config.yaml
n_layer: 10
d_model: 320
n_kv_head: 5
vocab_size: 8192
norm_eps: 1e-05
qk_norm: false
parallel_block: false
init_std_qkv: 0.0288
init_std_up: 0.0412
decay_fraction: 1.0
Each number is 128 + 24 x the weight over its row's rms, rounded and kept within 0 to 255. Layers, rows and columns count from 0. Numbers have three digits each. The size before them is the row's rms in percent of the matrix's.

# q: layer 7 attention query, 320x320, rms 0.0288, rows 313-319, columns 192-255
# k: layer 7 attention key, 320x320, rms 0.0287, rows 313-319, columns 192-255
# v: layer 7 attention value, 320x320, rms 0.0288, rows 256-295, columns 192-255
# o: layer 7 attention output (transposed), 320x320, rms 0.0357, rows 256-294, columns 192-255
q313 150:108139104139165132132150112152093103137146122128085112136117152165125085157133101163101132108125119115139141127112143106156164111141147144125109077166120129104102111177108140119127173129076125
k313 139:126110114128147178115133130128106130093156107110087143147106139144107114110119143151131103107130155149097153143120127141118127092096123132090125089141141140163139110144134156092118105086130146
q314 142:163111106143105130139081147136113156097158147087121141144132146107134155112124074102137109164112115165118144127140114128120144175090169132146146103157120135094087117120158134108146142136105141
k314 139:141145163157153105107147131115089178121156158097123104103127159068143121108118138138124142145130120115133131132154126186116097102118151181149123143122130113102137098096122117088151085130081156
q315 146:141135110127104165104124122118111123147141125138086116100097156106141168152119113109105114147128135165153099101127100144106137094164163148126159141120135108147114162123146139143128082123120153
k315 134:133106142098107110147119126144117114134137139147094118164077156132165148122142134110099094147075106145179136098122140129106128130104135139163161180140103176140127142145132058132133100097120162
q316 117:155138141128147170147142130096136152082161168111130117156085092129129112149148183188141170115122116115156127174106125129158140121121145157171105159099162095119144140133147126134122127140102118
k316 129:106139141086124117082157137147142117121120132120133129164118155178166135146187137107158092133159144105104130090076151145178141095104152118153135165110151109139119146125117120114161103104095084
q317 140:143082120138140122121118105129151142150117097121118126139146123129126083147155170152165133112150113096152102143157130151115133128138142096125105134128147143147132110119165171139126156139134130
k317 138:147100165116138160131125128076129115119118101117131117141134154094102107148134134174177157097113124099144076120139089161151128168131081170152089153140130147115144114149136154113134107090121133
q318 142:174159166095126125121153134089143109115163173122128120132139187146132107131072150123105157125107099144128133133151128141090130139135156129158108141117154124099154154087135148099109113140162123
k318 134:134111102145125113118125139122161127109110117156140122158111172119094081142137124132153145171110124135177125132144114130156185109122155118112118131150159101071137100125108160147129137120170167
q319 138:113138108099151167146119156109117166142111113160119117107131102159144110123127134157088116122145094049146126123136102149154144144072122136136074153129100118118159121101157162147109102108147160
k319 133:129147140113130168129139158094083103151121128158093123082151131132142118133132142121111174134134107113103137128158107124111137116103093138143098151168134124140160182112140112143114074128097199
v256 126:121134101081152162132162151139134116150155137108150124143105171119118104115143085112121153122131111144127123140107135115160133130131127138128176135144106136144125124148124143128131175152064105
o256 134:136134170154161089114138144112151099107134123118082135136122137119151107166119106155130106150124123089110066178130143120092112167134112131141134103113139135082145165089125095136127142143162117
v257 122:187120109137106128142154127129133176130133137120149171105148170127130124163128121106151114145129174122165141141144161122125151094157148149098160099135162083166159129127161116127154100127128080
o257 132:195138162104111140157101098122096128097119148119122150167099116136124155126125107124077137085172087141129141178114110097105129099143162119113142119125145151125131136166116085131123175121165103
v258 123:086128106115096139139105093082125141142162150101176116167165135170114121152103118171149129105160094111142123088091179160126101131119098127117149106122164100138089104101126070127120141117116160
o258 131:127135119166125106076137156131088125136121117117113181103123130094093169175126095089103141130102104182127121142107107126110113130119104158151103152148123112120162124175153107109107147104168139
v259 122:126104134113141132118106109160132134125156105107112101127135130150143133125170099122109144162139119095104126120153137132131165175149146134123167078121142111115121114156086095145131109155120157
o259 131:110101102061131129140132116079102140126103141130123149127126157123124079110173168119112134095139159150092124173132145159137130114126121100119131154096094127135107128098161089126078131143115155
v260 126:148137121111181179158180150099122098130152143121187150101116099132132125141130139154145130169126107178102120147113122143087150107151102085132092182134074150125080170149138123129166119126079116
o260 133:134114108122144090135142097125117142154122124117123114136115136101133128136118169116136106136150109110125150123097143146107127157131107155160108102137124107121122115132157116112120165120141122
v261 123:125140097094142176119123156150125153172115108135167169131101146126120168085116140121138177143168136112144096115087117147146110100131119134146083142119153123128121130119151134158095141134129125
o261 130:139095126127133144126158110113126131116128141146114119131145105125087149176093128099087119137108160110138136127162130091151146169128166156094192139092096143105126125141120113117135135115135130
v262 124:085101114138130098113076069147134111193145130109096104125091128131148133135149126114164107120148136155117132146174095122153118137093145090115143124169110136123130176120126130158107170096088136
o262 131:074104154152132120150159098122112120112151147125132161182189126144143145160149093159136119133118126121145077106086158148083112156138091130111115140117120099087147135139121128118140158168138102
v263 121:118140079110131089125119119089135114173091110097148150168153133122150112129133143101106128122104107100152116091164139132171176123121140160176155139099102142167116104114141143124111115138157122
o263 129:124137145105151175209126113128105129093129129159156126160093080128152119149109092139148115119148126112135143144132125127161139155108132130115146135131119158108143134136148145095112159094126173
v264 127:153161130163161144128087100136124113148126105146106136117116125111187081106121088134094101120134156058128120147098111130135137113124142129148087106139053147166134082141156136145101134105140135
o264 133:135138114110122123120148127109102158135137140161147079142124181163111131159157111142097170144112147132132107134138120173144115109144122119107121112105129079106146166145114130111114126166114137
v265 126:113176178097133133161135111113143062126087117174161102133098124155109134116129096113164115144139178130144130161060133104121142117145123109128117107088123155112105120118104138102109091119111092
o265 131:119121099102138129105081139123152133106117103145073125078119157126159129120094140130162145106102109147103124157162148129092133150101100164134147138163131121132116105141093174100146167117113141
v266 124:076129149125104116163161133110140167127114130164148097099104111163119113117142116115139133155151135138169124100103135127121147128115113098142084165161123123109147145063115147166103139111118158
o266 132:176121130108178141097138132129133134174185086100140160151102148133131114131133165114138098146085097155137125194122144112160122155102107128113096130117122150162114140122077145105116155130144085
v267 124:129099172155092148109168134126141112134113180146168152137170090147160094134159140123145173138125144101128167128146156139081114142160093113179120134117126124101099155120136131112098101105139129
o267 136:135109132127173083146100145120150118127126119103102133148085156120158094137173094136156117111181150099117155129112117096184138109109112148161143138147103103181136107096115177123140109108122122
v268 121:143105148133111088140123122108119117136138117144142082152131119123155145123193135128151139129149129176087200163136121158098130112143133068139092127149107122131128076127120208139140123163138095
o268 129:126110109111139140181147112133099104135139127131110130140149154136132119083142105088125119142116143132144116171098126127166110113120116112179152126131127126107150144138169119137165150109107126
v269 123:116167091113108150100174100124126106174122117110146126114110161135165127144147137100102155119111107140112151130109167136145121126107135115105124096106130168147110138140168142136128129143139082
o269 126:128146140133134102097120108123150122128154140123141117125125111113084145137101124165116124169145117143158096143111100133176082144109149139125131133097147125105167158125141127080124133165141146
v270 123:106147070124109115157136108120137120116146131133104121148130132106144117143145100126100126107130187146185090117122143115083127115147169127163091060114111101109114124166081117152181104099125171
o270 134:119133128119125110092120159130093108167109145124120121143117124145118134118124159148157131130174121162150130133097110116120160153127142129093161103114111127117148089091140143142117135138146121
v271 130:147149162119089135107130148157130161126086079135156161125130184177070111175156135074120142142139101087135128159121062118132128135133084129134118120117130130143136139130119148155098110140162102
o271 136:098116110111111152142140109084117133139140137125139110148116098129095112090154120176066143131079101139133131125134139103104111152138141138117136151102147118108134138151117154097162132139132101
v272 121:145147108116134139141097106115132164137130135150157074111102159115089140170172115127123147108129136152127147079149085131134134136132104143118134144113139114106112138128140093140147111108152154
o272 130:141116146148099087151130157092148140090183122122176129158133124149161112122125110141130145137098124112142174144122143130132092145131168110103122144168112122142160124141144108155130147104109097
v273 124:139098117119144153142136142192147115117112134080147114127127135144154109173146107136130148167136144098177116169140150165110117092086150145123127130139157175138141082124119121131154128118121122
o273 130:126180141142149126115104140126161132148141146150116148126161125117149129157107119170119104154099125136074120128109142115140127129146132133135150143158138109074111132164096127115102086095149106
v274 126:152135136134134163148084114150115112090148130159140151117139145142103120137105126131110099114167155057103146123138112097128113086136164092131146139100137131128131135147167154118126129159134131
o274 133:134111076096130064089140123137131125141119125129133151129144122125114114095177100154104152114113130123137136141119123131163133113162161181099132128135137133147099133123098136154142114083139119
v275 126:137119118152125078124136175166128134129125144117092145090136097145101141122170097119162114114076101154155145147156172132135152126083164136155107094109168129114124114139126140165088123113141084
o275 134:143131131050076133141098125132136119141100124141159159125114130117152121150129122125138109101145153122165134140120106082125101112134142115098136147099152158124087127126111126183152143139098165
v276 122:085133112126129109154090149117103178127092151135133140122135088134133098155119134124107111154133110124162134092121130127112094152147097102143080082139145159080173153159121176096125107140152098
o276 130:145175101112096138125173136132139157137150152127169106135117119132112122169106129158100124081113118122119145101105111147147141118110101096119119127141116165168110102134135161166110161130151145
v277 121:122084105128182154133132183149149099113127166132094108145156128088135145101121148124094090132111153108116144114121088078155156155186124143150096107118179171121130137121168130141138096130150090
o277 127:148157112135129125152113133146126156153140120129149171150122097132141152184166123166155117110116127070142155116131096154121133151146151112090168148159123120165136129096135110114145158153140099
v278 123:169094125130142137121139102117117099118116112126134095117090144161141145118079103154106113147100112121142111101172115133134144114128124158150144123121160108126154125171129126129122147094117119
o278 128:095158154093121098108095133153124160179145126144100173139125103145081119106154100167130154093086163114140113145123122156116127086137129125137116123139157149107128092125169108174095132140148140
v279 126:115115101107122126142088128149137173131125109129128104154097138179100134144113129148116123111124139112153128125172133107150149184087117105135130133099147118163148119160120164134115095120071143
o279 131:105116141131123167097121123153128119152095131128170140118131147143159129099127081150115125065088183147147098104120122127127122156130112094138124116080138141117098111120097119147121130145149106
v280 119:130130103140157108162166115117125151104086152125134100122117146159104152198103152153117115133116152167069106130165138125139094097110122078117133108116149182123142149146127153126059137158165137
o280 128:132113115066103126111143170105093144154138131117146117138116125119126137141137082132153125157113112130166136130064128146120121134138095149118139150097135098112118133130154141124132109080128153
v281 121:126109100111132119146136095128123090102152160139104149130129112140144148155156087169142127129041149118099117135134116125133091167088141118138098109149156157150105156151157121154087109169161123
o281 129:111130102120157138150136103135134130123109127144143136131119141093091119139147094134130153124144125160111103135174141131146121057115122101141152133101123116123105111096132126094128147137126111
v282 120:112097132155137160082161118119098118099115101144152127152145083134100123110151091130160133150087158098152116087105101099085136190089106156120210167143148186121093142118123136124145127129119114
o282 129:144171121130086107130140199115144127140135124149119112150146132122138124117143085147133118122125108140127097131143096126148113090109147107133100147099102146188175108113152106144122164075139116
v283 129:173119122165125105079149149082138122163122128119100135147145119119122135141118150142116149153128106106152142138107147100117123098113141123128148117167133133148140079107108073153211111177141123
o283 135:112160151128121115158110100133153137117148079140076103122092121147136140142139143122161132139159155154142086124165126115139157141129097114142134127105130152088170142114162128113143142120111114
v284 123:096132129142129093115141093117119116159095080156180122120106114113140151121100117125119094123119131081122120137106148129126138133129131122156081154163162125131136112136152115111095099093098109
o284 131:131134139121157125149131127114128131166149123132099164124170150118124102104143123119094133136115111110157141114132139135130140154151167068133133124126110162092143118115108135101155152153135091
v285 120:133131126114167121086114137113111149079117107132144131138099106107141117156138118083173109169176123147116157142140127145133122121088138148122121137150113142142124140144117149120169163109111151
o285 125:149118128112140135126161080105134103148159111149115130074183096111159127112133141122123196093127120136118136139148114086176153164136173115098143126061114127122115108116154128151124136169143088
v286 121:084146111125092140110127123068168153168155127092121169125128153107095173122160160124145087158139147110127149115113132107070119121126163128146160138113103144127118098138153148122132145126177095
o286 134:127116148127114095134114111149124158125066153138138158193129129107137122143125165155088129134153122119146110114185129162133118120059107087119135138125124173136130155125102135121164142136113164
v287 121:123148132108132125119125147111101126121126187164106137137144183118189163134105094153117127144133130144080186106143128120113148118143124101125106180156086164134130097123100098138164092181102156
o287 127:039126091165157101140120088103123137075105111129119164107158124126125130090137138148139123146147102134098126106121096152135126149092157169124133107136152131124144095126146145112114091161102130
v288 124:137104119107081149134142127124131183086110125105186127122088145150127166168104093119111139118112141129127172121140087137171135131138149118108099148139122156129110131094057135132149129102112119
o288 133:131150097157141091152098136135113117115166138123152144165174111158141165095143083128146111138152130136075097151102123120151162147151143132165173096111119144106120109129113116123131144137139122
v289 121:166134125154057130139130141096179116137165127148097140138117106095159118127118124099131172113120138129114089144185068112103125151104128108111125113144129122121143133152137132093139106119170168
o289 123:127094141112142122122132134118130092149095149152098111146111139168123113085129085136135125156153076128112144137129155149136089095129103113113163124106137140074084091109124135122094130123177151
v290 125:168109109169152108169130106162121082129089153114125179155152160083114170087137088123153083093096071136150129116094141117154163147095129148152134144174111128132144129098063169126143118125128126
o290 131:089168106102092121132088109120066112157130181174159106090119129089171131070124158129123134133076132115086128154141118136134154120098119129094106124113163118151117140105111158158144125114126129
v291 127:153147133156123120080112111130130075093128107141101129157126157103163158138118107081122175147142097140137135135158120109167067133140120151128094177172130166150109132131098149128086108123139108
o291 134:121091110100086147119153117119134146134136118142104104136146125116147134151148085178126099126132102113107099136127105122137119151111138106128161131106166092149087129198183100149165145157164142
v292 129:070119102122128121146119123155102113151135144095123131149185145137147119140132174173120097112135101109153146137153136119172091096118135133132166136108106098130118117118151100138082140097104121
o292 137:167137109157148118127100129148082086149137128133153165106093113103127124130115072124096094167121107126158115140089155116122155121102115108130142104130151100099110135145085092115130084185127169
v293 122:154159145161162147106150105120154113153181178165113114112120135140095146100172143153143154132104173117120161120127125146103107151091137089130123139126128104100137144114122109124101124118105097
o293 133:139080111085116125138147144115146121135094101121147165130122128168099125115100119088148103129138115101174126150122083155154120120149107143121109120105137132123080117127170131107109130125088144
v294 122:120117111131147129122140138113130123082108146110122152115141151129115125102150109111123163075109104139139163171080141133113088118133112099124121118127103113137152125100134086146157153147144130
o294 132:128168098099098140121158110119139127123131147058127090119147117158149095176102154099085127130111077152146121131145087169116125142135093144161116145139130160150141150113112161092089102118096123
v295 124:150127101137139100130153142145160125097128169124114138123143105116152142126082092144156098165113146122112154103137149101195135112126087133112136165152112113112113087130151161066124125151130165